From a checkpoint of a small transformer trained on Wikipedia.
Architecture: rotary positions, no biases in attention or MLP, untied embeddings.
Training: 624M tokens, 4760 steps.
Each number is 500 + 25 x the weight over its row's rms, rounded and kept within 0 to 999. Layers, rows and columns count from 0. Numbers have three digits each. The size before them is the row's rms in percent of the matrix's.

# o: layer 2 attention output (transposed), 160x160, rms 0.12, rows 154-159, columns 0-159
# v: layer 2 attention value, 160x160, rms 0.0689, rows 155-159, columns 0-159
# gate: layer 2 MLP gate, 640x160, rms 0.144, rows 0-9, columns 0-159
# up: layer 2 MLP up, 640x160, rms 0.142, rows 0-9, columns 0-159
# down: layer 2 MLP down (transposed), 640x160, rms 0.123, rows 0-8, columns 0-159
o154 104:498546510489515502453476506563476570445491480498513532506522534542502501511501483471504494508485510513498484468480532501492496486489500505517477472492502506482468496508503505545471537541504511495470465509485494468516486474511503474524471511486480463521493521540474508459494511513469526507517535534448495507509471476504438506485528495477497514505566512496505494486508512496492465519514542520528433474537524465513492472480523535516480522503538552500484451477500458504495474466510525
v155 104:450515483516540522474482513519455501483554463496479491526482505519498495471486526483487518507557483504499493502507512512494529490477490442458459489518487484535477511467539484469525501488464510542524443530496464499506545504494513477477487511492500533507489483484509477528527548488485495520524509480509498524509463492508489536483469503536518487521505525501473521562507473484468477492481489475518486441473480491466469475576493504430509481485511515478463536490508495513494513532505481
o155 098:510482505463459472502562515524519518516509491509506485476498524493477511474473512467515520496488475495498518510479537479495479434468519501485498485517528498446521454517494515468499511528502455426499526541530521488508490511543458496465511493483486484543434464516494478507515462495456509516480472459480516470478546511545472504488486519505492539482450510520509468504512513526481507509506490496508521498518501497483477519485431482525477462482515521477509485507517477493526476443512505
v156 106:521481487515500489481460530514516475451538464468485484530503497498476492506497458499488513486485470475481427513507500557475532502475480486504471497501538490550478423529552472496494499510494539508511500486537474475486542527534518483457475503479494474480469496477494491524533472486467514472468508463523477515470504512534466520506481546493530493445511474509489526554474482486466491472501514507504511512486486541479495491498482476486517481499501530454498492543535514526498486477505534
o156 100:471502493453513465477500513510477491545464474484514475522438463496476525516494503513467495496478481473510477515469538470511465488498491560471450486528482494487498503473458533489537478501492468482496479496505559494481520520551511518477513438499494463487528474546502485509503492537542500512518540481457565513462501498496473501501494473532458475519478510530498485474499510520528512496470525492520484477482463494485441478470513504494500488469521493495485508451494498527471489482474518
v157 113:502515472533464493497489497520514489468495515536480468477521523471485474505542525473507478455520472507468506535507507480562528496519485489531476493488483494482496510513482478495500550492518515501512481491535509485480510516491483560460506536457516453516520462518469494504490488502513491477482518548482488514511505518520492482492485496511462535506507464542499462497515472487497492519511525490506459481522522520500442507460473481422451496484501467511492559494518407508483496522510489
o157 105:507487517503495497478508543489507513487448479513451512518511522492467558463472466503489508517532506540494515509513491538498531514505510505528495503437525543494507518483487493530506465552517500517505555516491514509497495520530483510502529453512511489496489485490506559502469507510511530504527502515495525502507510461515486458460453520480481516477506511505503537531534484479483525490507505530531449521517518435544462504465482524468506520472526522493519451524453484547509508465543490
v158 102:542455497460482469449507485464463481498512527472473470516550492513505473507471476502519467473514524509451467445494469504491483507475535514508549494504488473531500500511518475481517448508512508493489485528522531465503515464513530535488525533480477510487533471533488494450489484520534467513506520495483481491480536482506523445547529507501465483576508519519502522465499480536472482497506508464465473499534519517558501507499490531505470501537489520508511490519497513489479503524480497
o158 103:494484490556495503474449489509539549507517530491532508546499495494501504528441499497461475528515540451483522478513520517538480494522513504532491535530543472458488504512524505501485527528466465570522469498492504464536474497495467501492479486571458471478501527472496488484510516488482510497539514508497511501503482496497485535500497478492515495474531514473469500476519526425517463502518523483559504498491506495516504497458496527498521551524489485517513503477514509503538478528491472
v159 113:538516494470526534516495492517491492438481504494480501466522453528524513472468506487519475456520503474496508562516530459474535505501516482466467509485543445533519468483468497505515500524497504468525538492505479506484492490477493517472477511520474458488493489511494461465501471518544486495540520491504501505519507522547500490464489502510480498514504533465491485475520512525480509518482518558459519513574469500452504526551493540509479491470515465495480465527516488524522532492472521
o159 107:502532515504528491517491465456509501519521501460475476507496530456511523480482506482485516548483497512497541498511497522526505516473521480514474503544470503488477545532510481518538479485489526509558498482506493486488475529507447539525511511531528517518486528524526507483520491460421499559493507509480551478480503476473461476516504490512524503480482483511458542500523475499491501533542490467545448518487453499533525478492479490518490472558480494464476517506487480483517504484522539
gate0 107:522458486535524528482479455498465502498501542502521499467509480510529504509506495494499492520488538467513507492504478499553479542552510488557556529493524499530503506529463484486508502483513507472529496487527465495522504486527514440516554522474530487523499524483521516511489530501500523484451517511525499513540443502506499470476472502493497468522510515517481507545508456486492475506548483454459502532516549496498457518459471518532464512518539482498504490540536498486528471472504493
up0 109:473484491533526514461519501553478482500516502549509532527486508520491500484505484521487488548494499441526508497512490523524502538527486495538528509500526513527496509525483478463494490466544485478519484468526498499496499487497488485489517490477534484524463512519476499530512528492492521478490505521559498487521482488533528475494453523481477463508522514522559511548508530479481509528517475461482524531487553494502480482512443520576457475481517489494504495537545523520539512515462458
down0 108:520454485536521469508480499560478480497520495560520536530490533516527502481546498501482488544477471444546506453478454519507501477501494501507542523477540499523524531513459484441491499505481484471495503487497495506470485541483514501500502474469527496521466508503454486506505481526485518453512485454530504486510469498539455495508469506493505501445472496490521490523508487494498506505539460490493510511474485494489495505526450500521506481484482540474539492522499543507516506489437459
gate1 079:498491475475467522488469482512464561490493522511473518530484476492499488473463497515481490503490476482464508451545540530505525478504503516444516511498469541552463535508507477547460526504500534481509531513488448494495480496510536494516540469480471510441546516515482505487510481503469521493461504482500533556536456456504504473475458500510527512502502504505500495530507487467506507503495450512484496463524503417489480494513532510516507500518495506494529504504488515451502493502523488
up1 083:490493446486517470531472466545516536472499499472484510531493468502500504524467508528455518484506514489490488476505501490507526472496531524447526453496441504553480518523533499500481510495493556477507505530495432493480529513540524487473505491489450503445529484507462513527511513487456494446463486524497496521534471462513495488521486484543513547514491501475487500533506500484486498479479458487477517447534506450501489508524489510514478487496483499514506517462494484500532491508467458
down1 086:469471498530476491524456440502512488493507491500532519503475471469494514505509501492502526473515536531507517524508505505497499480487511519509477474539480528535512482489545479486475550519518509486534489517518447470528504483481503520496512498517482489475563460476490482537473531512474511478483479492465496531501488451451454542537471480526526517499491451488532501509496526495482523490494523532541451416538527502508498511506504535503511489532525520490513498459456515477502473510535519
gate2 091:488489487477487502463473476490502515509502482537513492507533491534552489504484478526448494479505508480484516519484518452507452463457467499457447466540492525530494508448471518464533486505501486450459514509481520451484493516486517488497516547552464490494491539539496501526517502505475519484522467520510494493454515469480499462501482522489498467504515562474515510489486508481476513561519461479492509501517503543473483484503492489536477475509482505505523494521496534551553487497496512
up2 087:468518495484497524545470508521494497556480453488475494507499512452493539520482512498548437482481480512460504509553482494535520531487457496450481476484535529468463506484491477499544515505488481496472545475514475537533523489508495458543504450495482500485504478494504483478487505483462539445530501509510520497465500505489491499504516501525457514495519517468469507507497500465483491534511558507496509502539464486509484539536499488511539458492514488491472520473500534532504496480477539
down2 087:463525536522516456553485490509477489499463498491507524509487507490471524498512488411546497506506518434482520526488456519505545538506506496524471499502537462487482481542518542545501483502496535504480533488478486510508521518520525528511438446503527452472492483445478485517495453527496505493515490480496497519533441510458495492503494482548498512491531505515509486519503522496516498480518540500523474508487529465523493522498487509492505521487471474478473501479501472460477514477496484
gate3 093:510472469460514487497507528474492456485531466511494485492494505482496480499497506485503533482520506475513515485451544505480501516495495506475417550522470523504534540508502549518474506516552534492482485491537516489454459468460477483470451477522561493499527493518513460523476492498532474520482506474500494479485502539490510488504474497540463514504482459501519479507544501509505506497496494507481530515511478515538478497458484505528473531527472529484505497477514470495502528512515412
up3 096:476477467478494485515488496506457514524538498483535525515480493538481506499495522520545520471445496457491453472436524494477478491492485523514495523515507504529479538496519485516494539516481530537547509504542490504446493486455501480481477503526499483463542462513494479487500452500536469508469477546473518460513520513510544509497487544529465475520511449514494524504523518525539515485533458513508505504475471531513496513476483527463477518481527495459502506465491506464525508523472501
down3 093:521497526526523535531548505471519506478507532531511503489469520488481496514494498513500501490537494534472522494509463457513455497512523467457478474511517523512495513529511505522504457489514485481511497506462494501551470463507473504507489507462533523498486481490539486507529514537444505491478493443494499538458491540440451506486530475533467519474524525506504493460444467498518483485470518498448496529537525496505502481507505517449576504513476498496490504491525521485501471535485493
gate4 104:498500517520487536466516530527551523508488502482499476476486511494530469503453467544525518466493501511520512470521511477528556521515515492502451498457504545486528504470507515528520478522492510531466568501505542483514480489507493464486496483506451513520469525506508487499505510481512490488492508477490510495499460473474481498450527495497446481505488486531508473497435496483450457503487510471489470476520518484544463486549551491517486501485473454523488470556535491498495477521489500
up4 098:502518497504528476524497491478471451478506499479509486481540463510494490508533488465478514505520496520483527512437487517476493512488480491506509481522492466544500521518489484480480516509521498456545459517501481505506483491492520506511484499479490467453522469460476527514487515527482511474555504472511516503514507538520497470563539474479527504510501514488481535504580493491558524467482511510521508523444478530464549519475481514497468496530520535488518546441488480475481513459493477
down4 107:498505517500478484523463480528436479454520519482455486517504485518515521478497498476474476511547489537497484488483497496485439487484456490474534519531523473502514534486491472506470483514499492492523436527506484486491497491505516491516487534484533421512494517477475504472514498505491523454522501497524510512517538517523563474553509495506554535503549484499492530514539486502547501505511519513509530522494486499497504551466480482468468475537538484480504542478463512496516523479512490
gate5 093:490507454524462511494515471500489525480483520484489479505491505552542498484510464522499488515495546484495531520507509456507509483499518481556539505494520542480513532523475479495499507491486494471521486501478528467520468472472531491468471527497537500474464511487525534503528530540440498486461464484477468481475495509472557497453533479475463529501514477479512538520572523491487479493500500474493466524494496442517502457490475510524462526491520480522508530480538518500508504471491537
up5 098:480512505480503496458515482512488500486458527526495464478506530566549515458498500545532496535475524535500486517529493460496474522459546471509525497473502541540521472538478458518547530500501469470490488479508522484499492496500485501508514536511533472510465514522536534537493513511460497536472472460490528454500473484510484496471515518486515559512477452510501546501537488530486450514497533512493504497487482502512502469499499493499448506514519517456492511494491497471501528450478508
down5 104:490483527481520472503477479507472533471489522539558496500491525530519494514470494541481521508494519548480474501497557456512482509498486466456496455494505499542537503489528463530550483545508478482500487455475504508499471476532529535553469465504573508515459488489516497526505534498503532503499462493530496492477496504518496468479493519508492556516459495523526467536491461516509488514479527534498531476498467495520519484490492488516489497514517532500462508450507496493484511501449481
gate6 109:512507483522470544523528498547527498492501534499525484498474486487519489502468476513485499501510447516523493509498535500520506497508480476485498542540569494493475495503466492522488483488471460533509507541521503498481518518490516497489501487494477524506549428527479460487511470491510484507470468456508527500503498500444558513453490501508447489484496485517470522496512501487483537485518555551475438453504463513511518526466521486514506499467494514530490525550505510510487477464487537
up6 105:498507485509488538509516503539521494501470509491495495544453471467542446506463450495493503518498440517516474498485503492513486481508483484486512516532568524505509492508467495498507522480487446511497517518494505493486496513478495502473499465507474539516538447516490452489502511485498473513488462496480507481476487495451563474479509498542487452464484492478511544492504482511506539532504535518496420480489472501492505532461501508516513508448491540488481522505515505479494519481452550
down6 107:500501493500453503492536477508560442511466476495514467556509479506516479485509495487500499502483512477508504507478496493496472465483548527526496459511507521501504499445481509528492467485524518514482520497525548529491513509472518485505542494477529537456525514454508493463510472488491537525488520525522486478501446453515521527470461518527511507465524522478506550501468514508509489519484506498481501511514506510524536516524513528489430431442544527473487532492530521492494499500513499
gate7 106:494533519521532521519516481470521479509478523488506464496472531495509477505490493494479516494518465523516499475541508543482495515542500506532491533494466486495498491453501503497533495566493496431499528545510454500486508499494496485526518486482509474480485481468487542489492507487508467461483502499499515449496513468522496490500523458457497468502463525529555522526491496510556514441541546540526503469473488518473527509503510520432533490485530482527463517529525495464518509476492487
up7 107:515535522505528513505539475487553500495502558485512460465517509519468485478474510512475499454506474482541468465556500522470519524502476498504500493519501554478481483521524504451499464538465508470468493549549471486466523488489489527495487497481532509491527479481534523491470531522499517461470535521514524451525490462533518499502488493468524497534470495463541502521475515494570530497509560527532495470493503520494514495484491488479527454502489494493499520512487522493516495497513494
down7 112:517497538479541493500506461448510530523449472495527438515529532448524532497510474522511438472525479487503502457481486524505474500496529508549502495534465535503486513475503466478487509545511448480493450492529504479483508511525483528512538498443504501476490504491486529496500523530530523482458506483493525477485486486539478425491451511477506448511505537540519490512484522494493522528482516510533498484497524502507525458496495525509468503500496480510482517519507506497507462476509510
gate8 091:520533532483509480479521482483494497462528511526467484516497547521493456440498468502499474470477464542477543432474502465513536517488522479502503536525513485495560497535462521491516461487506487488513544472472520517528488509511492456509491481477477519506508488502499481523502471513474537527492517535503545495474473476473481485436507531491517457494485468500482511489460493516506507506508514495516488489512552496466540468495501535436481489471467522523483488524498549478489505499485509
up8 092:536506506477550478507523485479492503483526529487436477525503525530486438442479466515496507475487465544478496486493503483504511514509496518473483501506500509484548486489480532517531464498525512499512546487492503538525474511523463427531480483503523490479505475499492479533492456491487518496471518485531555506473505475457494497448513496516514488519475468489480520492427515525501537503487522499499482478500500484494513503505508540421509454474508530507457485527504530487518495498495484
down8 093:495491525432515525490491472461511494497532483470442498504506548517470483495506496490516508506501503483534478530526495507474499504495497499485493496525518491452518531486497483478502494432524479535495494495520523542527525487523507506529438486477452522511499467511429484548499514513500475502491508492532477461485534445485494524454480465502487493498520512518479437459475485502507498518489520481522463518501535500492477486522480544499481450514508516544531474465493509522459524508507534
gate9 075:469507495526516516528489513472486498494508537525557482487522458457545489481475528503484480501569531471532492479506509464520523514535512465519505490476525510421502519550476521520504511490498474550533477463480521469473452470547505468508457527531510476489512518507498477474459515487533477510512521456504487501490523497511523525512503479461535526519484484544478467502525481513513460521545473504528504529524521501480496505505512469492517496464499486535467519463489492497495486522486489
up9 077:499517508519498491511518498529479507490491520485474546498486505518462517500515503481450498481443482495480483516487536513494495456477475526452470507519523490495487539507501493535493549482522524463483505527507525503460504545491465456480546482510506496489507481513502490523510509560495470483485496501492505495487548487541542494494483543470440496451518493469502546525497524491502515527518493489493467533486512494491510582489468527510479501485550467494517439455487498518546465508509508